Weights of a small transformer language model: 4 heads of 64.
Each number is 128 + 32 x the weight over its row's rms, rounded and kept within 0 to 255. Layers, rows and columns count from 0. Numbers have three digits each. The size before them is the row's rms in percent of the matrix's.

# layer 4 attention query, 256x256, rms 0.129, rows 109-255, columns 128-191
097:095108114059120168154122124101134144152094118110169164148123145092137158119185149137127096173073127143073123122092147126207178168160096153121094146127119134111154142128055107188158130055157137
091:127136135147105098136084140143116117128066172146174188135165122126148107060143152111079147108144095128112097185100200145140159190132080182152165118166146103106128128157130118156090171077112102
093:176078111108098131080081154094132062094162133141138132128160154120121083143124065074111130123159139125155095129152131064103149088125118127096086143169152112130144099101115137067113111110129091
098:193166124097131154167138129123113078168115137170126093122114096114146201139148151104118074121164103090123099148093163141107124089173180132101146126119128079129157183157140145101068114149062069
089:110137096089108083189128200129166078138121096149158103150106054181119142113132137136146138099113200154073219081130091126164113120148161155103154079106179133133126083090154108100087119089104138
098:093153095129150155120130134072151108189145144143101155156096103100158146151049159128142140163099132146153107134105143122159137162130126129152060134165176145078130192079173121135081076130125147
091:065068173189181089101099160123119122148125107149131136131165141144157138167158151083133112139116112154118137069102124152159127109167123126151099081133161152083188124113091127132086106170137119
095:135073151160109161106091091178129112113124132103105132122114105117140092082089147164117164130082137013129113121154065068129155119066134125172082134188120083080067089123137158107194146108155163
101:120128151135109145092180100114102151125179138182091082140195107095110161131083143155155195148140147135172090138126079160093104108146153072113146164149209095106129188161144103071135146147120124
098:106094111127067146120091065144219140099110126129124123171138166122146065195154144121144180108112158120134145143092167149138176128084150061195149129133115151139096115108135113095120119099171146
099:088133120120117119170103150145163136118121139139133113159161121095147104136079156198109148109109149131086138114169132186171100058098076091114093134063087122047127093103148101163155207147136178
097:126116086187130175117109150168064119095160118135157118129121145114127104180136059100124132120111123118086158020113132081147173092081191162101139115124140157106118170101138179101109119160135164
100:206116145123142192153108113068113075128119083104139080150163176124144105138149146105136150093113131194115132187155104143071091079098142191210088148166123132125126141140127164094104098090147136
096:141159117123166158146154114108152145081122143089123134073158125123145149144104233138233086121171171118157140104140184177157084140135061128108138147085110141162107134143085125154155120106118161
100:194157117134180131112081145157193135091096132115164153149158143101108139139153107128086159135124174090079169108039157210168068205116140135107159113124121113175117143176111101165142151153156165
095:109092109167105184149132111118147147124157232098121236114114113160075162140094097088086113075134107124198137155071136118151106124145156165101161085165155132140146124110150114140164096164123171
100:149114100175155131139100118127075109126106197137115147146107123143119120088088166164145128137119125169153160139192108176134122193156099139144141122097145092122145140117124128095062123136143125
092:106159182134077197137154067109132132172124172156089137140131161178083205187174134155121068173111123131105056109160076188126106104135171121131182123142142139117194108083141148184132134124152112
096:073119157093220142076132105134154117136140150179146097077117145128119121177154099120181131129145180127113142115119100114150124058131119093149063131115125180129140163182109120136080122122089154
105:173164166108107117121127133152105150160154202133133153129186068116153130114178100103124203142135172108097131125149146075115126126133167076182073129163086185119116126115180176144161135084152184
081:102125124134140136124145122124126136092070139161106152144119135131076138108056104121117136132155096101132120072133159127178103113086134169122187111159168185145118171099062127123138146100072126
080:134171175101151091108092115134125132119074107166133125137049084203122127106131135112092144163108149144170161120104127148155122119121174163084161136171117104120157090103134164079154098152139080
078:188125171151135133143124160161123122159119169122200120052136132092134141163111150140138133118109115101158122144122131126089096141110188124115140128131147082060110141152148108117118141113138099
093:100107121123123104183113105160145095141091124108099141159136134134185142102108129167109142116176134132108114146165128090105138061176147109131116116101076130098092074198120117146185130106145087
099:117161202144150141120128138190162174158069108160155148100140117186135139168124113126091137090155092127138123061094173148124101081134135141167124152163105073082158072131151183182154169110144145
094:116115107121080115115149129096106117185095107173066104054097125148145135081119208120106199076110105087112118145099166137115177089138055114133114084124147133129150065158115125138151075171126100
089:071130126130121155068150071123149146094090060164162161139142115129130101113123125127106113084124132086186110167081118158173096119124094169137164140105168124187087115075104171107128165086093114
090:109127186107118140118138189087155168098067111149121142089153159136144100112074116087158164130106202111136109134117156033074149147100123108131057201105131073127118128154117137161147131127104127
096:105149112163175118094172122106145124133167182090130132214126122131136064156151083112107109174098101176093111177195095135127054143122092175147093112141091110175140140156101160118106081164121174
088:134150117079158119116167139113146065136148070201142092154134178046069100131127114134127125074140146118131151129122156141067153211166137071077165174155127136144133137161165099103140138130084076
095:111123131137101120129088107076090083143118123169088167107144105100067102164166109121100101119096097139171126082091126120158074126162103175131113099149142174102115158151102183133120127145151120
099:138175145112162158104152108100084093169125095086085167124088162124129075108182198157137161118092160151124134184130095154101093092126106077047091093105140095143111098129197125120145108114151075
088:168156140153167116115121140078100147169070158161162157072124163080111090116133104089167098164191156112114114100114160180161116169131136117108045159053179168121099160097141122123122106118177070
092:104048096135136126100201110183134164161161073147105115121111100191151082131058135158089167175059157131149170106155149129116060144133117151117110093090128118119169107174159167119078119122115192
106:128124039122167104121175141203044112107075096102163140161089171153113109103138123121091121133105099142158119110114089100150103169136116131095142121088168138066126135164158177197078118094140123
101:128127142133142157135125151164158167115127129159148145069123097102151126170150151069132098113129123206112100176121142129178138113125132120148098070161159155097140103186119171134132026119095117
095:127102126112131142129136101147080127171100082129167163147045148085139122145087164129121105079124099154060136105092150112140100168101119103146104134149145103124128128102096144154168149119075137
101:127126114059148156123128148117183126143084149119136113146152139159107150114131157139099140085061099202120113087068106117161158138127108128150070136107134219122078139101125137140112173091134088
097:114102173085156060107095152056139120172149102169120129154133105100129101144172120177109080142127129092143156107108173180088141127109163132158149120115138110134146129123154079130158141129084095
099:150088113136107186152118157170119151127104081123100122122058142175158113100149126093151107126136148125155159108101095057188147145120126176143158155130162130175144119204093127228108163193109103
099:157158106134174109120176106161157154115070064140132102170134164160120137191116114119113182104081127123126187129168117144097112191056163175079115135134138115152117128135146175107130117145181103
101:129148140151083140133124071135128144165111090122169119096155153142130119064097121054101059168109092168161141122181129062163168106146082146168170138131097123131110114075103112127110132123171144
100:132096135139136086115084135096086178167153153169151154161160115114075098102178134122136132143120128128122126134144072170086104151177081133161065173188110100200172198125095159194171061115099162
102:155082170065113037080116152106120131155165106157138157127118132118118103122109165158096148154098098108136090109115176152130118149108099101087156126154162113135101046128097113109145099141154129
099:130128137168058156132099139171099156119161116144180150145133063114066121103113126116182139056178155070105132109133174103112175117141077094175110114107176089170069100162107128198131142130151115
103:141089119154126104108149174122124124150154179152078168115197160067078095156149082149112127121120093109157064151117159082116180120123125063138110121081119065179125051120147129104125120141134118
111:200172154141099209121127129160152097153138150071127145093112156096063118105122134100129150087092160140162132127109118136059143121117133118118104100091146116103140161108134138135146088123098127
104:094121135141162128141086088148128079139116091151069102189138143158110092143129083066153113187143133129132136106140177165135121099138110145110184175175149136117120180113089094123072131123132124
093:130123111132139163110138149103099133119111079107074122172198126125134142149127133093059127108117103163080113130190081175160138134110107125068225137160121112135124077168099177136102075116121082
099:147163153097096143125170161141164093109151148113112073114126142160151168092147145095110147123089154097149150157106104147099095140081083119108132065137155179148096060166146110190150101182089161
105:143091108113139147176117170183070135090148071153169187086119192157151151059113142169131093125117101145110151132104155132177067154059156171181188141101077135124129039110163140104158172112089192
093:142145142112120147169148139141094098110062204125101171169174083125161171081124150120143221100107190107145085152104130090130142127124154138122121077223100173094104146118178160141189101138113142
087:071146088130146109121085074118172112097124032126168113140118190121094166088114117095119054149107077112150157123117068158182086142142104199133173153075129095168111119094087125109090140187140086
080:079151127149141125154136140184159101115085069124138128112075148116093170112115153179159067110108045137151104122137104170232134146120083197157194161132118091162124145143127136106129112185124096
083:113143146158191167112126157170148140171150097146159127070121102141129122189112132185081144125119124089146141069109112151073081110076166178116097078126171056130137148164110170175145122117074117
111:145166069132139142120131096104112114149080138159196162120067117139101073113104129054166116127119106122115067150197155156203103117185112139141144140123143195138109115123167138131121080131148123
099:115117110110138101169139219110118096109134125124212120047139122136091064100130113159182154166128144136097154153145109128129110160124182083172117158141144167127123109150123162104136127144118181
100:092160107141156126112087168178101118147182143098152097163118159097166129152141090168144115103146121086114112122181137111146083148144146133113090138095172121159149100120084105079043194101112117
077:190139113181096153137103177038111094153148188090185103180122100079224149082087204122169172137106132215187128153120091109113180098151163101191123112115130147070159117098201111120153116143142105
103:131105158112167098096165123126146176125073109113142086154144093097125128203134092142174093157157113146123133070125163173123083108109089099145142174177137115165149058080127120165131171183126142
094:141199160150183081142083091075126101129134171110150186125122125159170125200130136092124113130125094137173139141081086125121123070143124132083154129131092170064152094123146122205132091104060172
102:156131159142130096113084131214071141102096168150188128110153170172134089148138072135082179084107131138074118139118133156107118140177184135056100130142117073140100111184130173140086122152131143
088:148148118116115081206059165105102083105094133154178114091151159070133080119096091089137132121078140193116158043138088091157101188117096142107119119152138160163098183108179140141137123117190143
097:140117155146096120097121147126109153130115186128132161137150124123127085157158072113098145130124080138068078176087136134165123161117152099163099138173125125130110065082149109147226137104129225
086:072169104129130167110070063126121103107168101185106134088126166133116127108057211127068096102054156110135135154098124171169067096082122134135137116123159083120139133071139126117146096159113099
098:098146127115097102134195107161175124121082056072158108144138141086126089095134117133100155114141113142123100139155139131116108104119076120196127189175153120130108153117077109143113175125146153
097:094076170095142065104152124116132145160157149136119122159141088146125115141153188110121162100149093100138164111143186175120116120144102127101074133145127140136173109165084130175114125087196081
112:158098099158083115129162108079048148149153131141134130106152128159119094117122175114088166136066112137085128150112137116114106079132064143149165135140150064154106116215134178181139113126145155
100:204064138116152076098166077179181162112156132163100107116121116117106099195084105192126122129143123195199137124061109104094124096113123189159192109115048138132158119118139153090108154129122158
106:119149060149128118140060110148079139177164102191159189142114167165157211108108129202078120071103127135097103094080137088118075160125083146106162143096106089108141086104099100156119138116137145
102:135119105148141132156116139103121129163162107128100053132165093075102164088116134089128169158116132164114133148116115114147143063105145116157107156179123122103081118101103059117104168113149095
096:142088181131105102167165147114092159153158130172161125144092167122131112124124090126153140139117167186139122135151134135169109077224087089134088111046080160117150140168110173171137151082172167
094:148100090128117091131108107184117143101104201095091175094117091094145113194135135117164143173168155115112183146059191103110138125141148097101127130109136103106109153114088103091101110140085189
096:145105167132194162096134111147072093130171103136083127193100116100111139112164108157094166138140115176159016151129188120166120138105110177090119152112093131132129106183070115228159107130136124
101:149088160145127185118108138127150126150187122126154126100144148130097176150115036095135120121087140154142139164174106139070132148172151154198111121167134163144170161088106123087112097148151086
109:098127077143135108183122169094125097069121103117102094135191078146099114068093170117141118150117138094092177162127140127166107125151148157165141146103108090094144101137125133181148117148095111
113:141138110112095114162156141132072103112126114144133141126064097107192183095196081131131116164135100106150121167113100105125037141086146170146127184075148155128125088154078057229082117081064152
095:129087083160170126170129129141167199129099139116155129111119125184129168054140125157127167157097080129176170137135078127146123135125136145118104092108117158119172089088092072140177105120145113
110:169113130141172130135170152171140057140110136126123128118138132069086122087129145098158151145113106089113116159029109112104149137125146165119081172115158118099100133105165172106086094114106147
100:024105097104158140143108197099091139096145131134126107222119092156154112158162097164092129153132103132072168131091070111101055092135136111112157188135145109130158163151120152133094125132153152
095:117102126136083126112111124140162106124124143112150143109112168108074051076152174145116163085147163160076103086141166150164149102105137130171069140114146089141054099161140126048146048110146125
100:142107117152115067134149150148054126151146104127175114119127128124140099076176102185141159182100129108125128076132100122141127152148116115140153120123110141117167121121154136081117126118084049
105:087123191167165144081104186172133103110138176068125162178148135143040161139084144126109158147090131109123158127071110090137118115150120098101198102111125115155146105083108106076143106121106129
110:166154112186101079090125169144115148121120136115142130133176149136135155133150132111149148112159116155171166119166119149119106145122173107167085147126130052064113087153174137107167140147091112
103:074211069128143148127071052088129166124082133177053116159147132041109123164153190151058113127153081125121080155133117100138112125122151143137150095088140108130111054107131124061167090141166164
099:131214122150104117133146124120087114102086129103148157082160160130192158132151101101106168145103149156184180057124102188144155160148147155103118107116109163065091110124125145105146083089131140
093:068169102182103058082142173122116098112132079073170116140091218123085053142087104103073092159157096149156143204152119102146101108112112114113092141085112142125129153124125154140085111145170133
103:119138127078136142112059064152172159140112178143121082143141138127127147188149119061124132178139158068086119133125129039122192161140088156159187095079108126131149045146048177120140148155068123
103:055118104104144065126128121131093140104160157139076111115144133166158115173121160101152170142144108132095171132076139100143144078174105105180117094099091136082109078146106127140146146095078115
108:114162072131145099138082115198094123138174105187075126186167168125102119096151207129095145126128103137178107156096125141184102092148099170132179111163199095098126083087070112151098138125052108
109:197147146129148142179114107216069161134092130128110181116162142106103133108153133144107158102184178164103119137151094104127173098112133089143142125072144108074093133111108154159097095085158087
105:136133125170180141091119134161160127126121130165126118148129103136185091156135085174088123149123172067171175138123137133141107120160155187157110099124088100169122131150107152177156137081146137
103:190082099146138108136137129134124116108204106096131072085092084202147105058117155128191079132118112144098083161194126141115179149132157105125120196158126182133105125149151093132184088082129146
100:069075092169117109159092097167102154156118120162197134130161121146118155158126054095133148139084103111119159145098141133126109165138123187119154157110139165099088117098131177146103081134143102
106:146078150115145134137177108137160127124101182094194084113138128152106179143158127150100093128137143194122172104117149080091133146164146148092127070147103157142129119163132149121130170071186175
104:081088153097125121117126171145091124123153076106142112147104042163122123133104110144124113159104096094128131123119138112165188141056139159191155126119124142134157138141094127120134036140154164
098:155157152166145126125101142105166086106125128109126067134089150064116117164169170136064122180109103131091112081117133079097095099122117122113066130108141125119169081156162107085089136163138143
106:118151154170140132152115115162157135150067123128146087172117182163124155127045078109117119163049141208141169103106125153149133110192091129144159105133197113114131194152137084126132163183158072
115:151143158163137117137148073131183167145114112144028145152147142092175096136136123093093151174140137100109145138172116104162134178167180132063125068148144149136130075121163145078153155085155178
106:119178145147113192140097128130114111101062134107063135118089187096124089153123178119067073140138083098131121098100135103109106130103107143064069154121152102127108151078119198201130104176169086
114:129136100093074095131134095214128084114152162059123085140065074201149168131074112116115081180146092134104139163141120087129119130165094176127092141167121162121156144154095117104141154110118176
109:116137138137103150146165091094120144154098080104102113137184128119153094172150166140138134101158098138123092099131133158097105100110153116190149117139186170153132199112151129142228108127128079
114:112169101154113170107136156158118125127134142142113158162128117147131150144098082122111064182229144133101096144136142146178159189121102158195125155176123138064161152161150134091103126181150085
123:077127121107177106124089151168086171124085104145121107142149156150131120165157137096113109133152153130137134120149130162101161172120133103172164143154132111115115128148098100150110160130158141
115:119136139139109112107158143135202108135149183084085140118081157113086140100154113099088116194141148070116108153143147152146138114135115118120178081121125119117152157120179148120172108129099101
106:119127072062152155161113108159113139153165090127129118119110142142169142118111125155104100149078130150137143126181120130156120090138086169187142106184112126083127161182133157137167090134155146
110:172141118088090154116102134134099143142138160076111081113112121176153119043153127112142167166122123028100106117175141126126143172136135087131065122131113143103104115157152132105121179115102156
113:212151148175168167148080142144114157145175075128173143181162112159150128137142093134159121115093165133144126145127121170130148135127157104132105127131162106126179120105118141108101132151170115
108:121137054117104111139148093088109090154139143152129118114143100139165186129095121089179133137122112079148137154179151147085070154129120070126145113108125106208124125165144087128129127052165155
106:176121124141120134153132129058108109163100108126144100128144152122174123120137063135112081154142192141178133141112163127094054094130140160146135134133164152133129046171124133158145132095113194
116:181141174112098098134131146171082126113142098110171143125112108116164102095135160131139120158129127137093151114111139133158156113157120125139186133178103093132058105166140106118132130184145152
114:121130127138140144156099096108165158164141171109176140104202107109096131135130127130172172105126108163154152163204071164169143146066132142098105116160160130099162154109122157106078236154108113
113:102080046088110164116172195172105121075141119129055137073098125069148113112145093110100137086119132134102119146128147125164163110187063102158176108075113146095178143211110172124087159122115177
113:136133121188141109050115131136154146053131168181079129088090113116167128116145121111136141160161122111165132152147147126153115108106126089122122154155153127131120135114114133125115132109081092
105:139116143125171078158114118111161136069108074177049161125142132152169055140109128102126146124132165095172098136109180107090142063136155076162108110131162135093156168133160127166130119093113100
100:064078160156128086133110124123138213111083144135099127177171143077102154138122085173172136150116105081082122127136149137118115188147135108090102134131150142128123139117108135094121105107060103
100:136093082172108091089133107117051182119125146113142125170172157105081112145132122155114151140176131101116106145158124143088063112113135156149144184121075065111104133103093092115139152096154149
103:197120128178095148130141137115110100129159147177070134035181084055118120100155166112108190118099137112136172196097113149077063149092161126114129094091067108093108093111129087105171131124117171
092:091127151110123106148135113123150112088140132087096172164086124145179133120119079154153167077205116103140177160120122136092113105151150129081114159211159088176091134143100125132116142129098145
090:090096104161063126176129145076138156164099121186106069091098131211114047046152169143135126153064180160158140112170170139054140146179127193193142112047137130123105164173136165126073060119131091
096:161121142101113148147094114154157175138133150151146094148126125152068068135156164125128140116115089104161094116044124167105053159123148127134091134147192122142129134112085110167076102127088138
112:163195181151140161142120100129144126136106182180159156123120164060100124162110163121186129139164161115135137087139107089133074140104110116102134098179127120097111131090150094126082139186179116
109:124142123040136132099154134143130104118158074151101121115144135042142183148171168159129146102120098167149132098133125117141112084087145132121156139160166104135175093178142171144180100130127057
110:163138143139137149145104171085140146150108158055166133084114111134159137111109093136151134158148106058140125154143134079134058129124154127140147116111143151122132119067119132074162157156175067
095:153092124122173087119111187115125184163133105122119152131139125167215124126077025167083105148141107161141130149107091154149104108131112100144124132131155143171127174155170118162147106119069106
099:106073144083193218115140136077136123168069085130142119162082118106144101122164111103140085146141103115198148195059117094113170146147158189128156092071098150173191094116086165185103145084147167
103:177091135083106131120108119103156136153149110136119133076141132116117124156136169130121146151141137136179161164102127060080143131151114148110149090123067118152132112092126060118020167148112166
108:068153128126110097065123157086103188096154083128163195056129134161184122072111101098124194145173122153141114146126100116156141144155128090079073093138072082127084118118106123129138119177178140
101:115153169149130117088109098146121112115109144210140111128077097138108094149184129103172136205097077095100103124138112094104129199154139145143209102117085164147154161189056115140091128086175148
113:141121113120118124074132124185129127082113130089111098142119119138131172126113143133139049136087067156133138062114178103094160108060107101096128118102155141117169100163149173147125150101097169
112:097151092114148110150127116156134181113070129137084154200103122142125062157043095132114076161133094088120148126167128080117091158054079116169152133112161150084111134111106160104156113084140140
100:167150158158117128076186084150158085181125125136145105157078169198155111106102175145137138129097147126183114140148072091118078109134134148178102158146070127146116060139113049134116085092157111
109:122119119121137114132108111135131105147120136123141179149148103105085153134178174162158135160093120078128148168179137204121136082136061123130110108133108148112169149175120080147119106073149062
104:142152137116101103178169149108118130124074109129132139117136127133211097105056205154148116106161099124105157160200129176147112115107093091151122095134113108074135159087078151178157156178096104
105:191083105129139112177137105183131160128120084107118117077096145133098135103120096151087163152134126146087162135101136138129133149109096186165185132045164126130114114118152130154116170159183078
112:126123173147133119122145150141097140083096036143102129156114136127116131146090140080142155128160106133080145051100094115158131173134092154107147129100164149147160132090110097128130204179110161
108:158102099093095119114161120151143126130070138130105131133170168148105138107128067114151080116143070112154127077124124116200120130096075156112130121136143128096123159079109152165086194108179102
107:120125114121118104145117103150127103105168128109085109122147121124103162092135122105146154111091139163147155098142116142095133211096153135123108175158068122139121142136140163089146161189093143
111:126152066174160206146107152127075122144146080102135171078096107135077069121155136152111170140152129050153098142080105147124189101155093209173110158064135142143109171103126127169155055117138147
120:139109102176129139075082157171130147114125164076132160120175111043021096132100060097154097070106137143188082193090157160154187067088144144137135121165101103182086144142158101098118120123144122
112:128095090199106088123114101117108170100094099130082186164147158117178157085163143132111089116143092120158130079048172149186116114175139146138112166157168156148187149135108108113116094140120128
111:127105115108129157144143153165152106156136079107158123145086161114132179136138126138155123161219163087124133112131113157089123162080140090113139163182135127038102083075215145083165147125138150
110:090068111133087207093072154143118137118134130095132063138147139148157104085087099082201074144122075125135169159149132097171138125107148133104088105117173100139083059120141109151157125095154120
110:138143135130147093126126086114141103138145100103105160151179074099147088160049150153144116129161139110101111157130103057171128135132154096105156201147111076130121088129126105141103060171140216
110:140051071136063117137152121141135153118064156160100157164129095127143140123096160093175105168084111151136152061116112086094160118165115129189214132150198087072132164147115171092143106150134172
109:114175169121098144165156182089113151124092163159071104075147163104170122143162149087105151139109129168148063108128162120130065091156112104134103195173164139161171123144025136174133145126141155
112:237139147139150089113106111138120151078145108171148102073081153146141112138206163146094076061100144145155097106134111166127152107095067151115138092121097093154171090089107068148081142108089090